{
  "n_layer": 12,
  "d_model": 160,
  "n_head": 2,
  "n_kv_head": 2,
  "head_dim": 64,
  "d_mlp": 448,
  "vocab_size": 8128,
  "activation": "swiglu",
  "norm": "rmsnorm",
  "norm_place": "pre",
  "norm_eps": 1e-06,
  "positions": "rope",
  "rope_base": 10000.0,
  "rope_fraction": 1.0,
  "qk_norm": true,
  "attn_scale": 0.144,
  "bias": "none",
  "tie_embeddings": false,
  "parallel_block": false,
  "init": "normal",
  "init_std_qkv": 0.0489,
  "init_std_o": 0.0,
  "init_std_up": 0.0489,
  "init_std_down": 0.0,
  "init_mimetic": 0.5,
  "optimizer": "ademamix",
  "lr": 0.00108,
  "beta1": 0.9,
  "weight_decay": 0.41,
  "lr_head": 0.00788,
  "warmup_steps": 474,
  "schedule": "wsd",
  "decay_fraction": 0.898,
  "decay_shape": "linear",
  "final_lr_fraction": 0.0,
  "batch_tokens": 65536,
  "seq_len": 2048,
  "doc_mask": true,
  "train_tokens": 323600000,
  "steps": 4938,
  "dataset": "wikipedia_en"
}
Each number is 50 + 12 x the weight over its row's rms, rounded and kept within 0 to 99. Layers, rows and columns count from 0. The size before them is the row's rms in percent of the matrix's.

# layer 5 MLP down (transposed), 448x160, rms 0.0745, rows 352-358, columns 0-159
091:34 54 41 49 39 76 66 68 53 62 45 44 46 55 44 51 38 24 25 66 47 46 47 43 44 66 54 54 59 22 45 55 23 46 53 46 57 56 67 31 72 53 41 59 48 56 34 59 62 68 51 43 44 62 54 51 58 47 59 35 38 56 54 78 26 45 39 48 48 48 48 46 54 38 54 42 32 45 53 66 52 44 52 54 44 53 47 60 50 60 45 51 41 55 48 58 32 63 67 51 56 42 62 52 75 38 45 58 54 21 43 63 58 59 72 42 60 47 59 63 46 53 30 44 82 43 57 75 44 46 40 46 66 67 75 63 45 58 69 61 65 49 74 66 37 52 70 42 36 58 60 55 52 30 63 44 59 42 44 64
103:43 44 50 45 46 42 62 27 33 51 51 54 48 51 36 66 45 60 55 45 70 42 71 21 55 46 41 47 45 48 41 58 55 61 54 67 50 54 44 46 66 36 45 68 49 50 44 61 38 68 65 46 48 27 42 55 30 61 57 45 74 62 61 39 36 34 29 42 40 55 36 47 23 61 69 39 45 59 64 62 53 54 49 44 38 51 48 45 55 51 26 38 35 51 57 49 59 62 68 38 46 61 60 25 45 63 39 58 52 27 37 54 54 64 28 51 42 37 61 76 57 57 30 32 46 26 57 51 54 64 32 60 67 42 66 37 34 68 37 55 40 49 56 56 51 59 59 48 64 55 52 44 45 28 42 49 64 46 43 84
108:54 49 40 54 52 70 51 29 58 48 38 66 60 63 60 58 39 70 47 48 58 36 61 46 47 48 47 52 52 47 40 31 85 61 28 49 49 42 65 47 78 35 56 40 70 16 55 53 46 58 50 79 36 61 67 56 58 41 38 58 54 55 64 59 52 50 54 35 44 44 41 50 17 54 58 73 54 56 44 44 62 51 50 47 50 36 44 56 60 43 50 44 70 49 39 26 27 57 45 64 54 65 60 49 43 79 53 44 37 63 55 38 49 42 60 42 52 55 47 49 54 55 69 26 74 42 76 50 63 66 50 54 58 48 57 62 61 32 48 65 51 54 55 59 53 60 53 62 46 77 45 51 48 60 33 46 71 59 51 54
096:56 45 40 69 59 19 49 68 56 40 55 61 42 44 54 45 50 61 44 55 66 32 53 50 47 75 52 49 36 64 50 61 30 87 53 22 51 29 49 49 45 42 42 38 62 48 41 38 64 38 58 65 36 46 39 47 30 44 20 67 34 44 52 70 43 51 55 40 56 56 42 39 64 63 34 52 36 54 74 44 38 64 44 38 58 33 35 63 52 46 41 32 47 27 54 54 53 35 70 59 43 43 36 45 40 42 64 43 53 60 39 43 40 40 62 59 50 52 67 57 62 40 60 49 69 28 39 51 33 63 42 43 38 53 62 47 26 46 28 46 51 48 58 51 61 55 49 41 58 72 38 42 46 36 30 56 61 45 57 59
100:46 63 61 36 48 55 53 48 50 50 50 42 53 60 26 54 52 39 58 44 61 40 47 50 50 36 53 44 52 50 34 56 72 75 26 54 22 45 53 40 31 44 27 50 48 69 40 56 39 61 49 76 45 62 78 36 41 53 77 62 77 54 54 62 66 64 58 43 32 37 34 59 60 47 49 56 49 67 43 71 53 54 51 50 51 44 37 53 39 46 61 72 45 57 48 54 54 40 52 43 36 22 53 44 38 50 69 60 40 54 48 53 50 55 23 36 63 46 35 67 38 35 62 61 48 60 37 26 45 36 36 41 52 33 64 53 59 49 56 53 80 55 49 34 70 55 56 72 39 47 35 56 33 62 44 51 40 53 38 50
087:47 51 48 49 58 44 53 48 49 69 27 68 41 54 39 42 32 82 56 44 73 47 58 52 15 47 44 49 62 72 55 55 45 51 57 43 50 48 42 70 43 56 32 28 45 48 52 24 55 41 60 53 75 63 34 42 53 55 44 37 55 53 61 66 49 40 54 79 44 58 40 51 66 49 45 61 52 17 29 71 21 48 69 62 51 35 52 63 58 45 49 58 63 57 46 77 42 65 59 53 46 60 53 34 43 36 55 40 64 51 49 74 55 58 64 56 53 48 60 73 73 42 62 63 47 46 40 44 49 58 58 50 46 50 46 57 64 43 50 34 48 46 50 56 48 31 40 46 49 67 68 62 41 54 61 30 59 50 56 43
087:48 52 44 49 53 43 62 32 44 37 43 40 52 41 57 39 42 44 49 68 58 79 39 35 49 46 50 64 64 42 31 18 49 32 49 50 50 54 60 61 66 41 31 56 37 62 39 76 80 40 55 69 46 45 67 42 37 53 38 51 37 67 38 56 54 44 34 48 58 46 60 54 31 64 33 61 62 51 45 64 56 38 71 38 66 51 45 50 51 60 60 68 53 58 21 52 38 47 34 55 19 39 43 28 75 61 36 51 39 71 57 51 57 48 44 54 58 52 65 69 43 44 59 53 59 61 45 57 36 54 53 38 41 45 42 66 57 49 55 27 63 45 36 42 47 77 44 35 39 32 45 39 43 55 56 37 50 63 45 39
# layer 5 MLP gate, 448x160, rms 0.085, rows 353-359, columns 0-159
110:34 27 49 47 60 90 38 51 51 70 44 44 26 40 69 41 50 51 43 76 50 45 64 68 51 55 58 62 37 41 86 48 59 40 50 50 47 44 60 47 43 54 53 45 58 46 69 48 61 60 38 57 32 46 52 43 61 49 26 55 55 36 39 62 46 46 50 44 41 41 57 36 49 42 54 16 62 39 36 36 41 52 50 67 57 51 61 68 33 54 69 54 46 57 35 68 55 53 51 58 41 46 42 56 45 52 62 36 34 54 34 62 47 48 50 49 48 34 53 11 50 44 58 34 64 37 63 37 53 59 52 54 49 30 59 74 43 34 45 44 58 61 40 46 47 34 58 58 45 60 51 46 54 61 79 38 51 58 25 43
103:55 55 55 46 23 43 59 34 44 40 32 52 43 59 60 57 58 48 39 54 81 50 18 57 38 59 75 46 47 43 47 51 57 57 37 65 59 53 54 52 29 56 41 53 34 47 29 43 53 55 41 62 49 51 65 26 45 42 42 26 31 40 52 38 44 48 52 42 46 57 25 56 71 48 47 55 71 49 59 53 51 57 37 61 57 52 54 50 49 35 56 47 62 56 74 45 60 60 23 56 42 50 49 49 55 70 52 56 52 44 39 20 61 53 53 34 27 56 27 55 46 45 26 48 55 43 50 28 38 45 23 34 59 38 43 52 64 42 26 47 44 60 33 37 49 68 46 50 58 67 54 50 42 50 53 37 18 66 53 41
094:52 54 74 36 59 53 43 41 38 29 51 38 40 52 40 46 49 58 39 65 32 63 62 55 85 67 61 70 28 52 52 40 57 35 52 51 53 34 49 41 35 42 30 63 76 72 33 43 41 36 24 49 58 43 43 39 62 56 52 59 43 25 37 59 60 61 54 47 62 44 34 56 47 36 50 53 52 52 49 63 36 64 63 41 33 42 40 52 48 53 32 50 68 58 37 38 49 71 75 39 59 49 75 50 37 46 50 51 66 50 40 47 35 47 50 66 39 76 69 41 69 75 33 51 49 52 42 53 48 45 62 61 38 47 44 53 25 50 44 52 49 56 53 55 47 58 47 65 50 65 44 36 32 60 51 54 51 54 22 53
103:83 52 55 48 75 42 42 42 44 53 60 41 51 60 56 33 62 63 50 70 44 47 45 31 70 58 50 59 51 40 61 63 33 53 81 53 50 46 54 55 53 47 62 50 60 45 53 66 42 46 49 30 52 46 47 45 55 41 35 61 40 54 58 52 59 61 77 39 40 49 56 56 62 40 61 38 37 50 47 45 34 52 59 50 43 57 39 52 55 40 43 59 66 44 60 53 39 86 54 43 67 40 52 57 34 61 43 32 61 55 41 44 41 58 71 65 58 60 53 45 75 60 45 29 53 46 34 59 36 39 54 61 69 38 28 69 44 52 42 57 23 85 48 24 42 43 26 44 37 40 62 36 67 48 67 38 56 48 46 56
087:60 70 75 42 58 43 33 69 54 58 52 58 56 55 49 68 33 44 39 60 64 54 31 51 63 53 57 62 22 72 53 46 45 41 47 58 53 43 77 48 45 53 56 54 44 63 41 56 53 54 71 52 41 45 39 49 46 44 50 47 51 30 37 78 83 68 35 50 53 43 42 51 43 33 38 34 25 35 46 55 55 48 72 44 61 34 57 66 42 45 54 56 55 55 40 66 29 58 58 59 45 55 42 68 34 45 32 44 45 71 39 57 55 59 54 45 46 53 26 45 53 53 63 47 57 55 18 53 35 21 45 44 63 57 29 50 43 58 55 38 50 46 65 52 54 41 54 49 62 48 35 66 41 78 48 60 72 52 58 54
087:38 65 38 59 58 36 39 30 49 58 32 81 48 53 71 45 56 50 53 38 53 47 45 64 41 49 44 37 57 37 29 60 54 46 54 62 64 57 68 51 58 55 84 51 51 60 60 51 74 53 65 46 78 37 50 35 49 50 30 47 61 55 55 53 52 20 53 52 39 62 35 31 33 32 62 55 79 47 51 51 39 70 74 64 51 60 48 29 59 48 50 32 63 74 53 49 49 41 57 54 36 55 49 51 51 48 55 44 48 49 43 49 53 29 47 46 48 51 43 46 40 33 65 21 45 46 45 43 51 32 56 50 40 46 70 34 56 48 66 43 65 62 48 48 36 40 23 32 26 38 45 48 60 51 58 69 53 39 46 48
108:26 36 74 30 46 37 62 53 50 31 40 46 42 45 53 62 71 46 37 64 47 42 49 49 49 65 76 54 52 36 76 55 44 48 43 48 40 51 47 46 42 39 44 62 41 31 58 53 58 58 23 35 47 54 59 49 51 37 56 51 58 48 32 39 35 50 35 56 55 27 33 72 43 56 51 36 33 52 58 70 52 16 48 39 30 62 67 55 63 64 29 53 60 41 62 51 62 56 37 36 50 44 91 70 47 38 36 73 51 36 49 48 73 66 56 46 45 63 55 50 43 52 29 57 46 43 58 36 57 58 55 48 56 39 35 58 31 41 56 54 68 53 39 60 43 59 42 40 41 55 56 63 58 63 43 52 37 38 51 53
# layer 5 MLP up, 448x160, rms 0.0811, rows 353-358, columns 0-159
100:58 48 24 70 52 41 42 67 45 48 48 57 48 14 49 51 49 62 72 44 43 64 31 69 29 56 40 55 37 52 50 26 45 52 61 45 53 53 68 57 37 66 63 61 54 45 61 53 55 62 52 60 67 58 55 34 55 48 36 42 41 38 37 50 72 45 52 55 42 38 20 44 45 41 41 31 60 45 49 56 49 41 45 59 51 46 64 54 69 68 62 58 52 52 55 44 55 57 59 37 50 57 72 52 56 64 68 72 61 87 53 52 51 43 23 43 72 33 58 46 54 54 40 36 59 57 37 65 69 49 70 45 33 54 59 64 55 41 54 72 50 60 52 40 39 53 54 45 70 47 71 45 59 50 73 42 63 37 52 54
101:61 36 60 45 47 59 48 45 67 42 40 37 39 29 57 48 55 61 68 41 42 46 52 53 75 62 58 49 42 48 56 48 44 33 64 42 32 43 54 27 54 36 64 33 76 49 41 54 58 44 55 52 48 32 50 54 46 32 24 52 38 70 50 43 52 54 49 48 77 51 23 51 25 68 63 57 44 70 65 59 62 46 66 58 43 39 66 68 57 63 39 47 64 41 30 70 53 62 32 20 53 51 59 48 53 62 63 47 38 61 62 32 45 51 53 55 46 62 51 44 39 60 56 51 48 55 38 62 59 42 48 43 65 33 70 73 60 14 44 73 43 61 44 45 28 37 59 58 34 50 37 47 54 52 42 52 54 46 61 48
098:49 53 53 39 16 58 46 54 35 52 56 69 74 49 44 42 44 60 52 45 48 54 71 73 31 50 46 48 26 45 53 61 32 60 40 71 62 51 55 57 61 66 39 70 44 42 50 59 53 47 37 31 59 48 60 52 52 51 43 72 47 40 54 46 59 51 58 43 41 59 27 50 38 56 68 31 38 53 55 49 49 51 43 43 46 43 37 67 82 54 42 59 39 64 47 37 44 29 31 63 40 44 53 62 53 24 66 67 44 40 65 41 36 52 65 35 40 37 47 60 29 53 41 51 50 52 46 65 48 37 46 40 41 53 53 61 49 38 59 47 53 38 16 64 22 41 33 69 23 33 59 41 44 54 47 65 49 45 63 48
100:78 44 56 53 82 68 32 52 46 35 60 37 50 45 25 34 38 56 58 36 33 54 52 28 40 48 39 57 54 73 53 45 48 68 56 52 47 57 54 48 50 42 49 51 51 60 49 37 59 18 54 41 39 55 60 54 53 68 53 54 46 32 53 32 37 58 52 60 58 58 34 62 40 41 44 54 45 54 36 54 38 48 80 57 58 50 43 54 31 52 49 61 34 51 45 42 40 53 66 29 63 54 47 41 54 40 39 35 68 61 24 63 49 49 44 48 47 49 54 43 66 46 64 56 49 47 45 63 26 29 50 22 51 29 57 46 74 57 35 57 37 49 57 59 46 38 42 71 38 38 68 41 55 67 57 39 71 62 64 74
084:58 64 68 50 31 57 50 60 51 31 63 44 65 62 53 49 99 41 59 55 51 51 21 44 80 48 69 57 48 46 70 29 35 39 45 57 41 42 49 37 52 54 51 47 38 43 30 67 59 74 48 53 49 40 62 29 60 44 53 47 42 49 45 60 64 46 59 47 50 38 33 54 54 42 59 45 45 43 44 37 28 74 66 46 59 39 29 59 46 59 51 37 47 40 51 46 30 54 36 54 52 36 70 65 41 66 42 51 53 47 37 47 55 68 55 52 42 47 38 39 55 67 58 59 45 46 32 52 46 67 55 72 48 53 36 47 42 68 53 57 64 32 50 35 60 57 51 55 54 37 31 39 32 62 52 57 22 42 43 63
093:54 33 49 58 61 32 35 36 46 48 58 67 29 48 47 41 64 45 72 47 44 14 57 47 56 66 65 30 50 59 41 89 64 61 44 44 52 29 64 65 49 62 61 67 55 55 63 58 29 52 65 57 47 38 62 44 26 67 54 51 69 45 36 38 55 54 58 41 58 45 52 53 53 43 57 61 59 49 50 28 52 54 28 48 44 26 47 37 59 30 40 55 79 55 35 61 39 72 60 44 63 54 28 38 45 49 51 41 43 48 22 67 49 59 56 50 54 47 62 46 58 53 37 51 22 55 69 47 51 57 57 71 46 37 55 42 48 45 59 63 41 61 63 68 41 43 34 48 55 43 57 54 47 46 52 49 70 50 42 52